python train.py --beta1=0.95 --lr_head=0.00649 --steps=5256
Each number is 128 + 32 x the weight over its row's rms, rounded and kept within 0 to 255. Layers, rows and columns count from 0. Numbers have three digits each. The size before them is the row's rms in percent of the matrix's.

# layer 4 MLP down (transposed), 512x96, rms 0.0982, rows 46-118, columns 0-95
095:150038108108100116160109130085107106160116111076145147109148057092136085102187135123133095103171129077112149103154126151123129127123076125072158104101114130111142078116116108151078086163186125078065143137084073115144131116139114088104144091101038139130113125122128122203148146165121117084
132:138134112095080148143097124148175042129067162126103063111091141166118191137164179124104082109105121122154160140128132083089100140168191186159138139088088195134099156158092106129124152132095163171182076119097130081131156177120120189102128093125148155142138131125143111100155139132148093170
099:099131152091169124105062162099156150162096132137140131085107109157101099088111153144146137137164121109047102124106178126114142195099130186130191117157152181111175184178106159143141122119148090114185126151128115080079182163076144163050133093147143155108160133099137120094117069119152113123
103:134160137156137103137182151097132155141077100105128023077134158168127159158152139096171111110163147126128137152114141106160119117145187125177127134153114136129057129119137138145124159150155107227140146100107116177061160074138136175118140170131134064097133072125154093113092071132105080132
091:146107125154145095135120199088133196106081109105097127098179102124151100084080202097137153133141181158092046132178173091092223139107167120177095146098138126096134095136117133134131101132105130136168159095137101110157115142140131136165124172131125146090135134056151175115126114110157075125
097:179168141078126197107147106152077184169164149111124164121092164156107126146129085080134127115086132079073120122113073116147080124123133136146145165188134142146146138147133182103174139131188090122138140093177104161144124194091170150096148130124143083140162082139099095090049104154096120092
088:165123180080206156165099136194122127175134135101152136132159129128153091123152095095129137176187116088124087176137126080062150115116093101184145148152170115105145118076164166124172118091093126141152160135145087199143188079151111101084147150106122165116107141139135148209121128125162122119
101:076124117178178148067164137113138135114140094125130158061157119176050148092123121102123105148112079164127105151155121153102096132087102182062149105107113175102192157158067122141153148130149029136168130149145173101171156155121095107116113073105142125132113175168122125170128145141104140130
102:147133095095139112143133119137104153108085126053129132172126114084133141067105129159073115130108178142096035087133100095132112177110150117136115156075150182203097107162110083120132145126093132147163157057131146210153104102150164196116103130160108106095117089113191142106130145113111118136
102:117159133141174125106073148061092145126121133206158110147162119193156084082168074131148086137149112152171125108143129123107078113090154126149184136169112103122078163153135171132074095146143131102093137102168077124077139099150142194159127131079120134193123126067153105117158131197130134136
090:096156178099063145169094114129076115167104143110091179084189127115155099234146135170164131121121195085132166096126126080118093144147159086103126129079109152115151094146065125122165105109068068119158151109132113120180126152131173149133129137157101135107178153124090160123107132114113087140
094:171148135155129097162194124086154090172101052122152134089108117083099071087105135132168179125140156128132082104105097153150105071100107100168155108176121100124134102125123128120166066154121112098111162090108109133091117124115131126105069080184128122069165143090096079141083070122157156074
093:116117112132135113132094111078126124106146128124162071173093131168126127108193167120113111136095063060187144118046180094181128136094161151175094139121125102104136182124156137091140104142154112164123063105168102145094142111144113079115142116163137130105101185216121158093141141124188136166
109:138128078102140081097121112108183152117129118143083222062136139117111142135134130136130130183190125121085087113088089166172105102128078145157107127072123127120131093162089140117135106125102119135098136177115109135164132114133151155153103140128128170108085179043179057142129162080099200136
083:113129042216170094159133091127157138125157109091126096157161122098116091151154118114118102145125112141123128170159102054118219102122104091168136138153131158156180118124107151187114122123164095095121157168137182149137097175155143074128101200114123135135169133112136104146124135159130176057
097:115139133000139133129047120165102150102175110165082121085165142133109143158171130136094140151145134134144128111106148053069133097128085154181164143167087159119121109162163137156110113082150144181161122108171122095155114099125143161138151116140115159128127092074126086157110159160103134092
101:142091123169090164133131134119123107158127122179152151100120088110082209132086111130139100130116112125191171129121114136149118137124114153216120133103088128114157126075124139136130063153120144137100156082076150127071144203112101019101139122126174161113102117122148124143179144160165203125
088:144178088097105138164099140135061221168145149155093127157116138131104113139122075121107147182132162198134175140102098077153156098150108140191179122124112145156114107145129120183124113174133160128147183090143117152090070171141098135193121075114130119129154061115149156155165140156161117095
097:130140067136114132088125111074129183097139152146070088123087139109129116137147136100138161128155110172198103142072155124093044136117146155190074131167086124115073088151116154168089134094138062146160188113058136152125134125107170148086148166174163133130133132131100081125160117134112178139
092:133110092154143102120088104111072130099170140114098095130124071092149169115112065094091139092092140121151143154158097123105138109111175096102142191164090145129111140100100130162116127141137088185152126121100134190103075131110129170155160118126073110189183105068120187139137119231110139082
091:118174107090149149155140111123129097141164120155130160134125096100165051099128143136114159183117137131086132071066172107086138094135211144157169100103138145138140138092121159116176088089095118142112096093147146120173062131077172146144171091106055103084133129072153184081142114122092105112
078:091132112124137144188119153126142082218072135161174132162129142143099098158084124049137114138152072123153114162121096185117083089082157174138175075095151158079090112146099135157109117083154113052111180125080156131147146133187123125134088162085132125161149102121139121152119151171122140126
095:163197111129139135143126180093142108104124081108162123132159128189115148100109108089050105043130108166138135139178143071121109132154132124078095144135100115093123164130071143125176174125127146103099184142130105096130095184145096097090154123152129185098126136064173075153100128190159113108
093:117080153119138134089195096170109118083124189055127135140107071056118079133118122153110129158133083140119172166060132115101101119117113106077183095172132102139133135120130078074121193115115190135118089113126151148135126104114159071104087089142128077126101116171116100166070123145148150147
097:088113122144146080153110140076157151110102104074162127183151121177107111111085117136111131157092119069118146070173077139183147122091139081171082165134116167153087115165121149155169113104091203163098108048085053130122109073144134170117146139119138104118157100106165150115161110128159148144
105:160168106116094079100120153130120078204116153173139098106117061125103098166102116125139114153136058138092126120122164145185124173133106136121139100151096151109109125109140120140203044101110159147146092125095136091064150165138142139114141126113151155137128145065111089169230113178127104107
098:088134057116138158131130139074172183088135171148076087090104140085146122105122145072155158115075125111077141154168161145110085110205122111159136160126154105156124125227132115116104087113152142144155069088086102107148093101127096115140143128128099135153113102089095124163191164087159098143
107:105092084105103130147078027074139147172126117149093111188155134141094095129144119118121101158130125140116146112113128108141175117076168137133116116125086075123129081104162139175084174130112127070094109186156098114130125102070134109121137205100110149178069106144165114103111083164167109066
093:116184140095104168198119129133117108149094099115136095144088122151111124173111149134051144120126120099115124110152096077043166125089071173092094113104214160110111087155099108079163116103132132101115148095129119078153141125142101112114106138127118138114141147251089143110141094132101100108
097:143137122122138152131160120122159093090159098116062165127142123139129178150133125151151024107158126102139107155148125158135147072123095130141145112089137131085153123163170087112063160113187150175099124140100099114217072122155104158141129138151075108097103149142144073150155123161151231135
114:088074163120168064095130123122115121123148147111144158132158062105153115162186099104171142091121112139167157196102191104125168114138138137112153095132063128143161112142155103199056182161090083115129129121085141157137148139113155159100109081062124151123158098109148142150147121195070142124
079:115116095171126140110130130094139174133151149132133164173096163132157096157089113213153166131118096136092161148085132156147102150122155081154132094145137181069144154141098159142092090148099142136145058104148148207111142113101071216129136178130113120097119116143061083128107126053104160131
084:173144147144102146103114076094108157091139131125162105111101062075131139097118101173087133084124113060183088085137087126138152178084149130050136139150151108093186143115177108130094104142096074140134109109135128110120155183159129128118136086108066072135126156191138139113140201153119115179
096:150108130176153132105153112154128147068139150131050136177139104134135134100141160137172202136141084143076129125178180131091169149097169173131186093131142108146191138158156090119145147150121064138160134145166177168149121107118137151111122141111090133147156054181113157094084058111086141158
069:075123068132167115156150157158190098147155085154137101098083169069139119107142125110188177137103143086112124156069126166118172119170139116167071111093092073132057117083128088166075138159050134155088133100101090173091139125134123104125119140138121135129110154103159098146099138130079102092
095:147105087164096144140087090103151104066091160177136117132133100115162111122137112088096114115093177185132185175112163122228145110213179156175161180131104147147113078130085137161117118099138131119127116161101100107135103088108164186167109147151111149128177171125148099119102078148108146148
086:138099167127131126152107194167178151147069088156109108129121140129117096099126174162165153074126147124111067101152139125160147055118091139178152125134143135137188100117124116079177129063089121153137197145114127109113137179104145141142072048062086146105139099148120150152105095140143105190
096:073139096172146097105140159092155063071075117175155097144073085112158152072067079079186084131091153075091095069176164118150107102094149140147106178125179145142092116138124132097120139159133176163148103085109100112110074140159134108101144102128138123114130095077098144144138118103119115141
094:116111147146182110128067173109095090096123067157098115155102108104151131119114134168125108075052147109127131063132169086163087128162177135101119119120174209139173127119123118136100158159120165130173109158101129127180114146127069059130119130117154119124107097123127182142041093136135112071
114:143161190128115185056090085169132098135210158106103128084128132175035184159076100148136085151125095158142109100155084162141145125042078115149144142126087104135148108085188162143121138116144153098093134130124125117151146091083167149146128107141133135107091122112133113150120091075147132119
107:123100052151104194097132123129113139120103157168165117161140097083132159140125181121126074097144095173116126080112114114071128154115137172196109128105185160090089162149151155150077120169141144156180101132174128172171115113174100094182099115097114109187122132082135086166124179168098117100
089:126138176148154113116166153121181139141174132145201114128175086097166130133158124143180126165061193188103122134187155112097113172147118139136115091054142102128070105146099130132165093081132123134049120080136154158071126129123126116141125153116091116158141146160097139140084178114144125050
092:137119088166158072210106165123109170099145126179123124133129136092140166080115101145191194125103128146117152138145095196128129092123106139206085147139104128136133132173169141151144115140118104179106124126161127116194142123091120181174098170089132105109111147142115068063153116105127050154
082:164123105093134128186108122122160106103119135085053120102094161123148124075084097114114127191160168095174189163186095075105152150169138116156120160108092176162119169123212127127063122103147187094119162116071142132108120168135118163113142077136129094122155117101138143159156127141118145066
081:163079148132193055154087107147157151123155178158086128162159100130163120146138095130127152168120119111143152166088125114138172106167139092152176126161077172096075148087130110126113135130136145036070184139154087161164118140165140189131141143172123174173118140183147148125181145172123133136
100:137128163161129124171102107122133101111124073085133196152161142125107109150154130159118130092132148099136134069093091137087099130138092075108209094172122086151178146157057116149139150108141139124165176156153144132113078069113120151101146179211142125091112065096113130144138068126183139173
111:105119135174068193128146149133152138146120187148170162176080156114119096122117174096104110150096113164071108074110153211106130140148138104210092138114158087102093131093134125172155081113135147163091119094160153165117135132141107151114116155154111127068164070074163085120077114138136086110
093:108083141102162135074109127115135188042142129065161138083119141129176117123200206143140072063124132110096087115108109169163126073105153078116152088117109131146139145100129111143082145149164168166079101156120201106139147165144142128133154136163119139120148104161080145074165149124147144107
085:122152083115120126102148145161147119094167119061088183174113080122100161076153128152131093100091134149217121112103115149129100118120082120124097117088102128123114166162163136105089096114173120157073146207132099117157136192124123110078148135142170110087098120202104140067066146109164123109
096:111110120106192131165204161088140194108100127148099147119091124156134079081152124184187144082092164137141195105127143154117184133164181111131156098129122101141131168140182147163124114107126169151137163074135211133102176153147127077121120132110121125152164099147159166142134185121179094110
109:133079100136175146111110138085154119096075109138087146212110160155186095116132154164114097166099142140139119116140107141127199157139164135191125123163100138090128117094107121128136144191158095084160164054121108134094099193136159152133085165074058124165111189091100092151129124132122105114
099:094129152184146154122150086111158116161118110110107151135161108198098104131111120100073092112146161135116089127174115136123171180114142138107091136127136135155063084102107173159147130064110142040114175172147132112135074165162079120113097109094139189116113100178185118134089143099112202090
086:136133065125109170152102105122143099133082168199121111178092099115074142146145133128148163094132139173100132105198185105123145093120120116035172168098134143162098144134085161080076125135103155102151160113089168109183127141147085121181135097156130128109180145101149083147075162160097103132
089:163070066082135124128111118155107143110179149116146200107086109068166097158158131118106089098145115148174155057118137185088101133106110169075142084130144127088154111156141119132097120073151160146133146142094146150162131230092115100154134135165108137115128139140106190180150078114171144118
108:107121079118121100154116073141142078170122151086136105104146111177136149081105133123093163119219136104112104162112185093111126198098146171103129172152121171133163160131064057085149111145122130076109133167150140119122134174094155083097171091113141204092144154168139147131139123142150157181
104:136163134125128102200139167124086117087079122100108100111140176094082138082090091151070164135154148175131090082157113099063180172149138133087087111137077154112160080180135192132180136117103146153126154145143162168132191172145141133132151118118177145101155112175141083104107105139111100079
098:120101116115087122175135127117176081197137115142178122130146166136141160121177122127110100133102156153085108069139139085139092151095037101115088100128093139131108187117074125141082193082155131104115076089149142148094151189150153152112061133151079132117096096123150083150070135167098127119
108:092061164129101062117191166067169131125121117093127115169108114089170161139155103105047152139179138154176100159099178086124151127128085098137130108117126120102146110142110162066141128177161124120158117171092119121098066086154109122140116089061172085139081152112107093166128148103136116161
090:145118112119074085155126132089170069143083143147102102132094092118154112156064089080157149166065119137169161105112068148188119149162111088141153165181147116103095214102140127166116148099097143108139124114118133168128157125134137148112094184139127099143173120123192147110133139144114024137
097:189107095061106141200087095140178170132158142120111112087084122080179122090039077108113132118145156158155105133084065108139150115140104108188161175173125113121145114149097116128124153121090145120178141122172117158074115106108125151139172141151058106115188129110084106149117104112142102118
116:154166108074123162126163132139116146193154106099176106109130145170059142162096158143158155101132157106163173061113096137115111087112130195148115149067128133116120116172159147092198170139163093106083133098151119141121143148131131104111141094124163106153110192137092096119222172076153125163
103:158114117052093087105147132114108101116149132141172163135136106102139120095097120150140148120108063102108081162089146110121144089137122172075134143162167124123137105153095184170226123135135079097184147149175133154107131158143118112103126133151147154151057149097139119074136165170154227171
097:178132118132190126189100099126132091118115123123169121154119053139165177109215110154176110065151110115110164168158125152133175139170082150160133136082127104117135117106125134104116084096113166091085099097122123198066143142147100114123113077116102151176105148107123139117083185109185175140
084:160120165167103091146159078176076150169098165120084121144150107134099140104110112103077130117116110164174185177072107129081089173138172188179159179127101094149138133111117125219190159110167093118161123133126107156104116168130103126122149136132114208092169106111124085119143119149094122155
095:132186159144136106148121144134122113093086109148149104115178086115121161112078119111169083099135120179133178133131103114099069091197111107199141184110139179124110155132188146132170102126079146156097120151101130094097122069119163082146039146116170146109152112054132102133155161099171127119
091:094129113129112117141163078118096114112057149117066147084162132141058139167123144108115111113185145149143133081116150112145112152194149097004159111114136129112148155149038170108112138131117123167162122136124112091181121128122156128142190148107118111156149108063088119132149127133066163128
130:092083087117107145208146117111173052132102143156134117092160169179153174131129130141111067115133168074152121102103188125127173133114153127089177151127107044150162112115085110158122123104090137154114083135120104066120140180159121128127147099135126176131182159171090152126097165171126110178
091:087129144115114109156171104109147145137159079150132086169171132136137134124208185144087135117081201093158094080197176113113123095132113119092105121094128107139161116123086129108134179118086073109090123122071151107075135134091083105144130112085166117130103145090225108155173098095128128134
127:118159149110132076103133127099134107130134113135154131134133094161121091181166106135131125118131104135170121136153130123152116161133142098000121095117162082093136110148119107107146137097138112143112135133142141051097131116155120102151107145110137118185106097248089115111112122143148147169
091:141153108107115119115134141068205101116141120071172183127073139083161103121107107066147165109105135079163142085133117101160148131098155127164097101137127166129117106096190097192092202191093094048139129134121166110143141151120123096149112080135137159079113108122104148164144108152123093181
099:113170186166116165103166091124128125109123157122159068106068169141082160106124109097128084090118109077134191130049089138120087090189162118127151117158137120197085131146129110081090147160175167177193146138098140080116110111160127102165114133160144136150161094100102133131124063123099152137
117:140109099182131159151183138105107133119142141138145168166121163138121152213086141128151133152119197052116118107139094137132177081102071079171148151087209131157085088150140150105136118137129171100098113153134190129189094151188105108180128148128108088153109139154089179129140162127116155119
132:150099118088109110113140174113088137135174138118185112126166088142174108128126145110151151072109167126152122128135112148107130148168130092004148084109129059147121133076121162096100131145079123119124113132112125154147161120175067119119141138179102096104097093207133105094138126147134088032
# layer 4 MLP up, 512x96, rms 0.24, rows 47-118, columns 0-95
106:122089143094141179123121108096153167092083134187117126109089108142140139145181199093127140093136164081120198125105124077142101127118110178117087083099121183196123138160104108119163151117115085122156107083065083146168115092144099021120149123088105142134157109086126152132139096142109131091
097:130129143130159136134137084113164151124107129211151113113086100138176190127167107112163059152133150118103143098068085158195121129128151109173130184125141106112127100215107131127183112138124160113145101064137118129163101155154098097157134197106088131098154100133194146111114104066096161094
099:143101118137083123163099092191186171145131103103137133096202170186112163119133093151140135119150146122117159129124108136122094097148091139132119122138143121120124169102156106094156188164117197076097087051159154085147165158080129099123122071143092120104149133179107065140179185083163136156
099:126090106115096127119134142102127124131155200128114117109106142114113131135160158175081156118140123132062103110133194125107170136137105131215048152183162114131143129094151166161142127144118155055198115115157098139104073168073085136138145085134105147139148128193117172139119212154133135162
107:166186106142092166117093112103167079097122154097098143097115139168122100100090117156168112165106101185082091161110144103158155073177127125117152120140178109133168154097122183147114184183168146146121118117162119146140147121095137087153151115174098140120094136048187142191092127151082111193
108:103132169111163151115171167157144156136092079141113102166086151137094144124145186158099126165154090087158139093082174168133118113129147122196153105125111085076098139124143107166109111166138062102097095127131101150044103089141050071118120110172095152139054178128154147109131098111109154114
104:139193155142112142140106088087136124165103154201072111108159170110130069124116061104130116059136081149167171144081140111137113145122189142145126076162114065085197133121165148142121149100200117085166101119085164133079140090107162121130137133103099126169171122124164130141153101151148130094
104:132148151129109120119092139122126166088126094079162118122110154110093114101114118120149113146051087094102100083163109176125134085151148151213060108110104168125144232106143127113140097118118125189151097070178145173186101151112122188159155128157132121153127108082140116116131170172114085160
105:120145097102170145078120154129114115119058176182136092189082133131144058168122122148092104147147074105175125127151115039106130135098072146105167112117127147117098131087088121092066123128104163114102170129182143188090158159089112142118158185153122145110125132109081113117140096194159116114
099:123078135098137145076121154109097149089129122067162151069195172169098159179117135181193107144126114188124167154136110063113086133133134152137102124153084163081140197094151110144124084129055157127124110120100088122112134112151142138105159116126140108130084127127094120195166043131145133131
092:079088189154171140126123146149176122111090120097139063078098132150140128096069145134081153108135184128078144153127108161115131074128071131154168168154088112167136085065146110141141111152144112167149145122087090119039168119140131119109087102122103100122115166099170077129158109101145189178
107:082137136095175087082166096151126162122223094093123120106179120124117125145124108104121153107135100163190143183073104128100167097163136109091143054053125141110149131085099157125123109157127108127173113150156113155097128053116119099178109110140079145152113112170105155143174162151146192150
116:132172180150138133145167093120068094162088205144191148090091138088184136172112142112166091159186151177147123121105109131068159133151107145123153168124164109072144146127151123127201116148141095142197130090155175108146099095133134095149166139167140111173111132112148191147132148080163153122
104:135073109140145174148074095151101075082159193093086134155131117072157126113141095126142181100179163180145059119128108125127138154155127112107137154100115159156114108082094131142167113127117132168154190170146119208124131173154113193076116154123168151193094128130135141122148140131124192170
119:136109131068060088080166136138091136122141136134114082153180094074171141073124102175125130098149103106151124137127138045169127107137092119189136098174113126192136089190153125069136097122111163123126163146110146109068099103159127106067107165152114170121172167129112159156157175126133171133
103:102137081058155119172122150183107064170174144115135125075099069158121122081156122160140132095137118129087159107123093086126137174178129096082134116162078214131178161147108109132133126191120129109087110108088097077103147121123099086122112169188086082148142122139101174105157130125118152162
109:138171160166108148146137088087088146166182124125077150105157129133131108125146104148148084150179148166182128116130092138169091074200096169040149177138177149167073084110141114146139081140141095172163103119097157170145144089164123126134128130164140121119137044113135152115072129163124151096
108:147141176101172090103076123133109141082092094140152141147127139102117084150169079119123101125179136144118199144171116118126080143121118155101139147206131087110084124083075153132141121199181125061108112082143140108167100102081119097146160103179165139067091128138141122097101108135158057096
098:105065099120150102061127134221147118132212147114141102115111190188107199151097094188151118074125120145060146085122141158131141109166147115134151117133137114146126106089104155130140113170082123118151143116166136213124095163103144154128174100128104074139130136122141180097090117152132113150
110:205213151139138152120138086136128103107135116146025106130104133128096119119166139146138074129077137150171147071100128075102132102120071129136180097142089126129144058078107080108131140090150110137124100073154115072119118138129128093135096139152104140161101131130216111159157086132143166118
094:139127111073121144172148048129123123183093107153164139146090090108134105183123134152141126152144088107108166118114144141170113140125120096166121143149126140154132150094167148130108164045156229142115126182126148103107058104088189077122104122163204078167123107064130154122125129127155113139
090:124091130117115138104098100160100086112063104093151121144133110144153082135151084194093129146169217067165179136132131105133130113074143147107129177182122119178121114141172176083121153109104122137115125168152141172089111133133090113115113137046101148088162108135104124091067074139173175092
090:104073172160103113127154165128134149127097095113148094137117079131148077181130122134119129163154141094140124110111079144133152107142117079092197101153167090143071168100154072099126199103128127150106114109151118121137134051148176088151102098149118099071128154144093075177179147132225131127
092:105133116123158088064147098101126234119098140116112123100098118169113096103176133058093139176130113136152144126091169182160072163138137128136118138130136188148105149146124105159115126146100139202112158117101129129160086058088133214098153109187157141140142092120150137155178161150134138101
105:113105087154143103103120149113172131151129061187156129217124151101130056159184109107117147146153048120121159110191129099128083099169084069113140111151100121139133149121149133142172053104129120096118126170110140120107185166125128119114145119164142155145174139135142035111138174127109107100
109:115086175138108128108119123080138152097126118120140159096144095131097109172117122138154075162114178129124122132157061121119049072141121112136099080126115184184192157142135141132151141147161104124093104117075126026143114121136087119084086135109089190083142120144033112145135083130106132115
094:184113136172054177057108198110156156154191083111173183147113151114178127144096130144127082104124116112148110123177099103139121069143127102082103122188108102135152131150142148117118162139076130152186096099142116125150085103185078145187116135112174116078091109091128130163128102123136126153
097:146100134103114144177144101119145172159116156126105122123060139126137134136178158119136112134132131100067120062146102075070166109209057084085137130165165106127128132142081145066167098132118182132123099132100126148138170093169176123163132140133126154190200117102170139096198105125118123098
103:148083168111123154186118159051190114069146109158058174163119050088067161090092105183103155156147142153098149111169138150123125115139149158133117147104130140099129123132173097158118171123160082136106143137112148135158161172106138135129074152151143097107066114084124156089176130147143188136
107:113110109103200094136108109135127117087134122108184115184138201119107146178146139148089117153138081130128119094155125102075167119093123065097146154070080144125161124116163113073161100099129107185060132161133106206106112097178148159080114155131144083108148096145122141095157163141131180177
111:119125115081142179108103092104150188191140185123113140088149136103121117101096185177157076144142169160121114149144059136143132075159105131051087132147100166105171110132117137148103112093140140147145139177176119136125098100186114150128151104120123059104076154104147123069133160064103080094
103:120075187102110137083131117128083137149161105052139141153115116084122040139129113112076117105113149146092163102167152211082135148125099156088151172079120132171144127137154126149123165144126165135077096105133123155082112082151131084134079137141124141148108157202109171156109153152190159175
095:129077143191090140106133134085156140172110105074190070118125131118093117117111088125058129171155105078118064153115118133123155168187111134105111108130134168075172160161141140090142079135116083069147169156141165087111073119074140131103082119165157141134149091097146091145157091096181134126
091:140101134114159078052180144189116149167112107120142077103122132174106083160140096083096102153138154133115152109136133138153138113132167053138167159132150126129107162114208165039155147117124129155144089105144152085105121147149101116133154070081074178095144083095113159093110172087150109106
096:111089073171146071170090133137165194127136135135112143157132114149097135150085132141197153087169128130165138112085154124096166135167154105057120157161185121098145144128089132104076127161169120191183153179157146124095140109135118151178118135113105128151095189197092126199139128153155113152
093:094103175118137119108135142114107159129090119129148072103077109107174100100103129131127122136114131119081147182083136113135139117174038154106112134115133098162124107119139092039115165105137126104108214157102103091194152089217122164197117168117150156080126183123150137108121134147095150144
098:126145149131049159163086099098154107124116187127132113140052082124091151194205152159165137111172088175137179119138049168155181163144107084098133150102136147145093147161126119139132135146130151112125164193139115133115165085150158087115177137090187132161117116107166166125144162139128115116
090:122099118097206137102097135117108110133126137180085140124131147166176112135149152154133123164112166103092090125122158112172158076142143160124182195183189176077177190133123104144115095105091097129150138139102150090122123105148141088196191116089115174122090145066089142166116161137176139155
119:166157160162085161099082129080133112089089105122140107101131095132071142177063119137199127140079132138151139142160134110159114163183186107079151163158142086098210134109096132115144181119148127096171067162134165121168186082135098088126144138165157186143110122118118150095158117083119134116
107:134130132173119126108102122163151113088085187193091134182143113122152156158123125089101103133194085135152111157096158145073155161156094141139054150134093177112109095100090149133125159145165161155124074198148184173127134191095116184141136138126147151085155166174182100121146148158085132114
102:154117146141125140147193127121128139149084130119140159133103108124107143175093098106108139122199084120152148127120147121147178109146158162108069181075044138152174092188169128122123085123128190151104114206115169117168149141098104123151144147137181133142094200161164150132121046139158094115
102:118132108169120175084102139157116126118092170121159062165107121123200095187151161146129110196115178132079083161122111149134115123136121042122149168087136105078120088161121130073154099083125090168143129164113150107121131122127193105112135134116134087098171124087134114061112171112184143178
097:099136118106126112114142106163153171149126142063120180145123126113105111140173105131101145177105172152083197151083112131149139088136190083106165119122086146122154115115137096181137173143158148142138103094095155142115180180150102105177093112141076197128098112163160153058085182185173122092
101:065122132127092113126130101192137136114112134113112073146186076073172176090069136147118176126115118133171100136075089146173108141153181105077118143152131072133096124095112154163170134150066110137157170145173134110138103088122147032119116134156172134109133133195084151139139097134165131156
099:103140180116152139157103104178108164119160090105127109134124158108096166107111101147108137060105171124097209112134152192150111136095105110149128093154167127157127130168123172097121116201098091200147091128143156095171087149109140148063137203153162129078149128145215108134131107100134117146
112:108080159131094163189142120142083116120118111212132037089120163046155143184160162162123186161096105127086139097164154179108153144136152104142152154082132119162096128140099106147131108149131093173135167108134122052179121094086074142121129155149116138158092156094092127125103119143098124107
111:100139099094116122139080164220187157121052138100132126134169117052124162117119150151121140091133103103182122110062143149163149156165129102068103184093129102145097189179094136106103133178129097111097097138133134114146136187147153154164110112151154110123118176121148161122150169065167146110
098:094168105170121131141080168118143177184122100122114115189131129093127153151179140141106143173126104116091204160083157165198136115147179118102147132123141139059103118174202153092157095168076188124083144140129098126121146102080102138111113100170111062132091140148158189128126147134121108136
103:132118096107122106098079092131125129099095131146173112068130140118079090172074087084110070150163121132161135113103142121113109112117112151108135194155120127086144144129152044097130197117119070076156169169175100069186173120161122169138080128111104130134082114175155123140177140155109102080
110:129132053120140142137107063147135131143061150167102172155138136109116093180178102128153169080164217149157057137118089146180077161123125134112116116060115175140149092117115133109169141149162161179163149120176105122137075149056085155152115131122110112121081130127116157119108111108153104106
095:088156193114053148120110102165148120130070134156111168054194114143171147129102106118116156155138169120139142192108166185096195130155126205148120103116124121143120087104124152130146123145099099085126155152154106049109109094138130134130130173170151213112143132120123174112105121092121143088
097:122095085209137130107101142093176126086123119156094093167045102069158109150126172155121158145106090189078120113116133149111144151103147152118079116139155114159125154117155182143103181162117105095170162170158179177092120123148172177154118135131140128146119108085157121106083115162088051108
096:083133124122132104119067136158117092091154096148113147105152154171138129106105148118066057112079086141151098070100101120130118107181140135153116077125074121142167121068088134108179044081134121118096112129098143126147114173087115115159143138161074191076113102127096124163180120064146126089
092:085101141184108157161121103152109173107137125121083097162188088099172141093103121100145151167135172047122164149082135147162142133122135168144137112199104110134102078178159143133148118054158122125117147132163098091092111152077077108100141145069124192111169160192128147140157151174104126110
099:135166155139102159141107116214139152123079177103134092104115091111144154142136134178087107191064123134122111112157094086055136098174095118129094098183202143088154110116129137097164117177138144076125160160166111132138082157162134158125073134130149104148159091125087119160152167133090140061
106:056093129066061143109103130070207135169120083157171081076105174106122127174209150127127117206158141114090130087126128189132116147092113129166115102147087112149156157099131128119126166098135154132158107126092127117145136149159153155115097166130094094129159154074136149163115159156081118102
099:167089117081063176150140104153105085089104115128108120127144166094178157119121116200168147098174108148122110143067136059144134100123078095129088143153129081058100094154169132140125118203132169119132099141116078137111132123155195137122112140135184103102158112073144071103121149156169156117
096:122144064167142109104161080025104165148132083154146087154107096096084074117118124153116169143165094164125144104086147213073096151116144113177117139097147109176070100115121166116129154125128094132082112139096132111167101131162098146142102145148074166109108140120152175113190118151103083138
095:097105149165092077111052079127134150089085125144086095088142105172125166140153113126186120148138131114091118090118173138159122152147167089155135150129081155109129162114119104129139116145141168150076132132156110175119209113061074186136148144140150105175143204132063167139151161088097120168
109:103118172115124133089151095120166125098093063163182128090141115091139132134114043156191133205103196116085093073185140124087193149139123167173081104148122104101108095141117183129135064130150117148114150107167106141102176170104096135167126147142130161093118129124126124165101116155153095113
105:107145092144118139115115170072177140132107160203150102142136133056093107075142168130134124139133059146096082155103121123131097060107131131130119102197150132131172133164094137133141112109126100162164166146087132048109143114126113107128136198150092097113082175116048082127110140174130077126
105:112148116102133121111207079116180153210148073159144149090114130061148098177117067123085110160139151120152124139125136098151058124114143069095156114142153094107117125114170140075155145172145176166166140103091125139133102174102156142096158178102198162157131131169150123137165146131136089167
100:095093151194092121146106168150102158111148110110087097136178095151133145132083075138090183130127115159115143221103147099166147077183115135055168151061095125188102136168124172103135090138107124122109126139158092116115096105090159114141101163142173180139142125141113062094151119100167123099
089:106081149159102124114111126094081134096147085130089145141139103117135153152097142128210056122108092164155156178135134140145136116174136163139166053140211121121062112162172142121111135114158173127150180132140121128130192143178088170081131093168120167109113117114142089120161200152162162142
102:092162115142133189140117104157077166152092127097169167112082103087142153089196121144095134131115097164160157153110127174089125093178108139152104116134077099133131108213121122168118116089173059128156136119131138180132119128177088104110122084110151152089131155152212123063137137119091110183
091:100087069152069145127092129139211114087088062183150167081141190142123114161091151132130120120113130117075107108102149154146142131104103157109140096135168081152157138057128109135066112100059129181139057137133168097130107126127130088175148121151116162128130103155112164116126115199131148103
097:169169171194148130157122105102144105113123150165152112115093145089067119188117134108125142094216141121173088069166139142137119121109132117128097057161135114112192101143176105124117154182072097093155079094139178109119096147150095133143113088134145153108081132094182127090165133111161110186
108:138161102155154128196111075123135101104122081138108092073119145123090104169129113163148118085179072153068143155158144136063119115154206175137089131131182113094136060138125129141150041087093131099143111126120179101122138094167134146096090113102115143120139098148101073078097137149173104133
091:125084142136145130099151162114204099175131156151146139096115119122101121153149113145144160163142133140102162159155131109159191110121130147183145142164164119168205091158168133138160142162097145082130181136099134044183212089154080095093174133121146125098104079121097168117127121116151056125
096:160089139075114142119115077124134161153145140152131145163120095114147084161145093118161137156127157092123114109150180102114100142116134119096060135118168126113143103135197179149109073113148117077101187187122165075092146195157124092163157192102137164214101171139131179094123148141095088145
106:174132123206096077073098057151163104143058100127070091106136121122128129153110098175092118142130109084123154117127155138131131099102121148173182208141114113139100094074135119126126121118143154126132152166154159140089159140157145088172184072186129158158157110135139181156149117074112157172
077:023091089145198137157125067133139120093096133118152088149138159081165139099170131166141142143076166113157114151129110155163132112189095095128114103145123120118126102122178176141127107141097113121052099162144124132084067095073157133167098099134109094136165126141147091145175164079138161177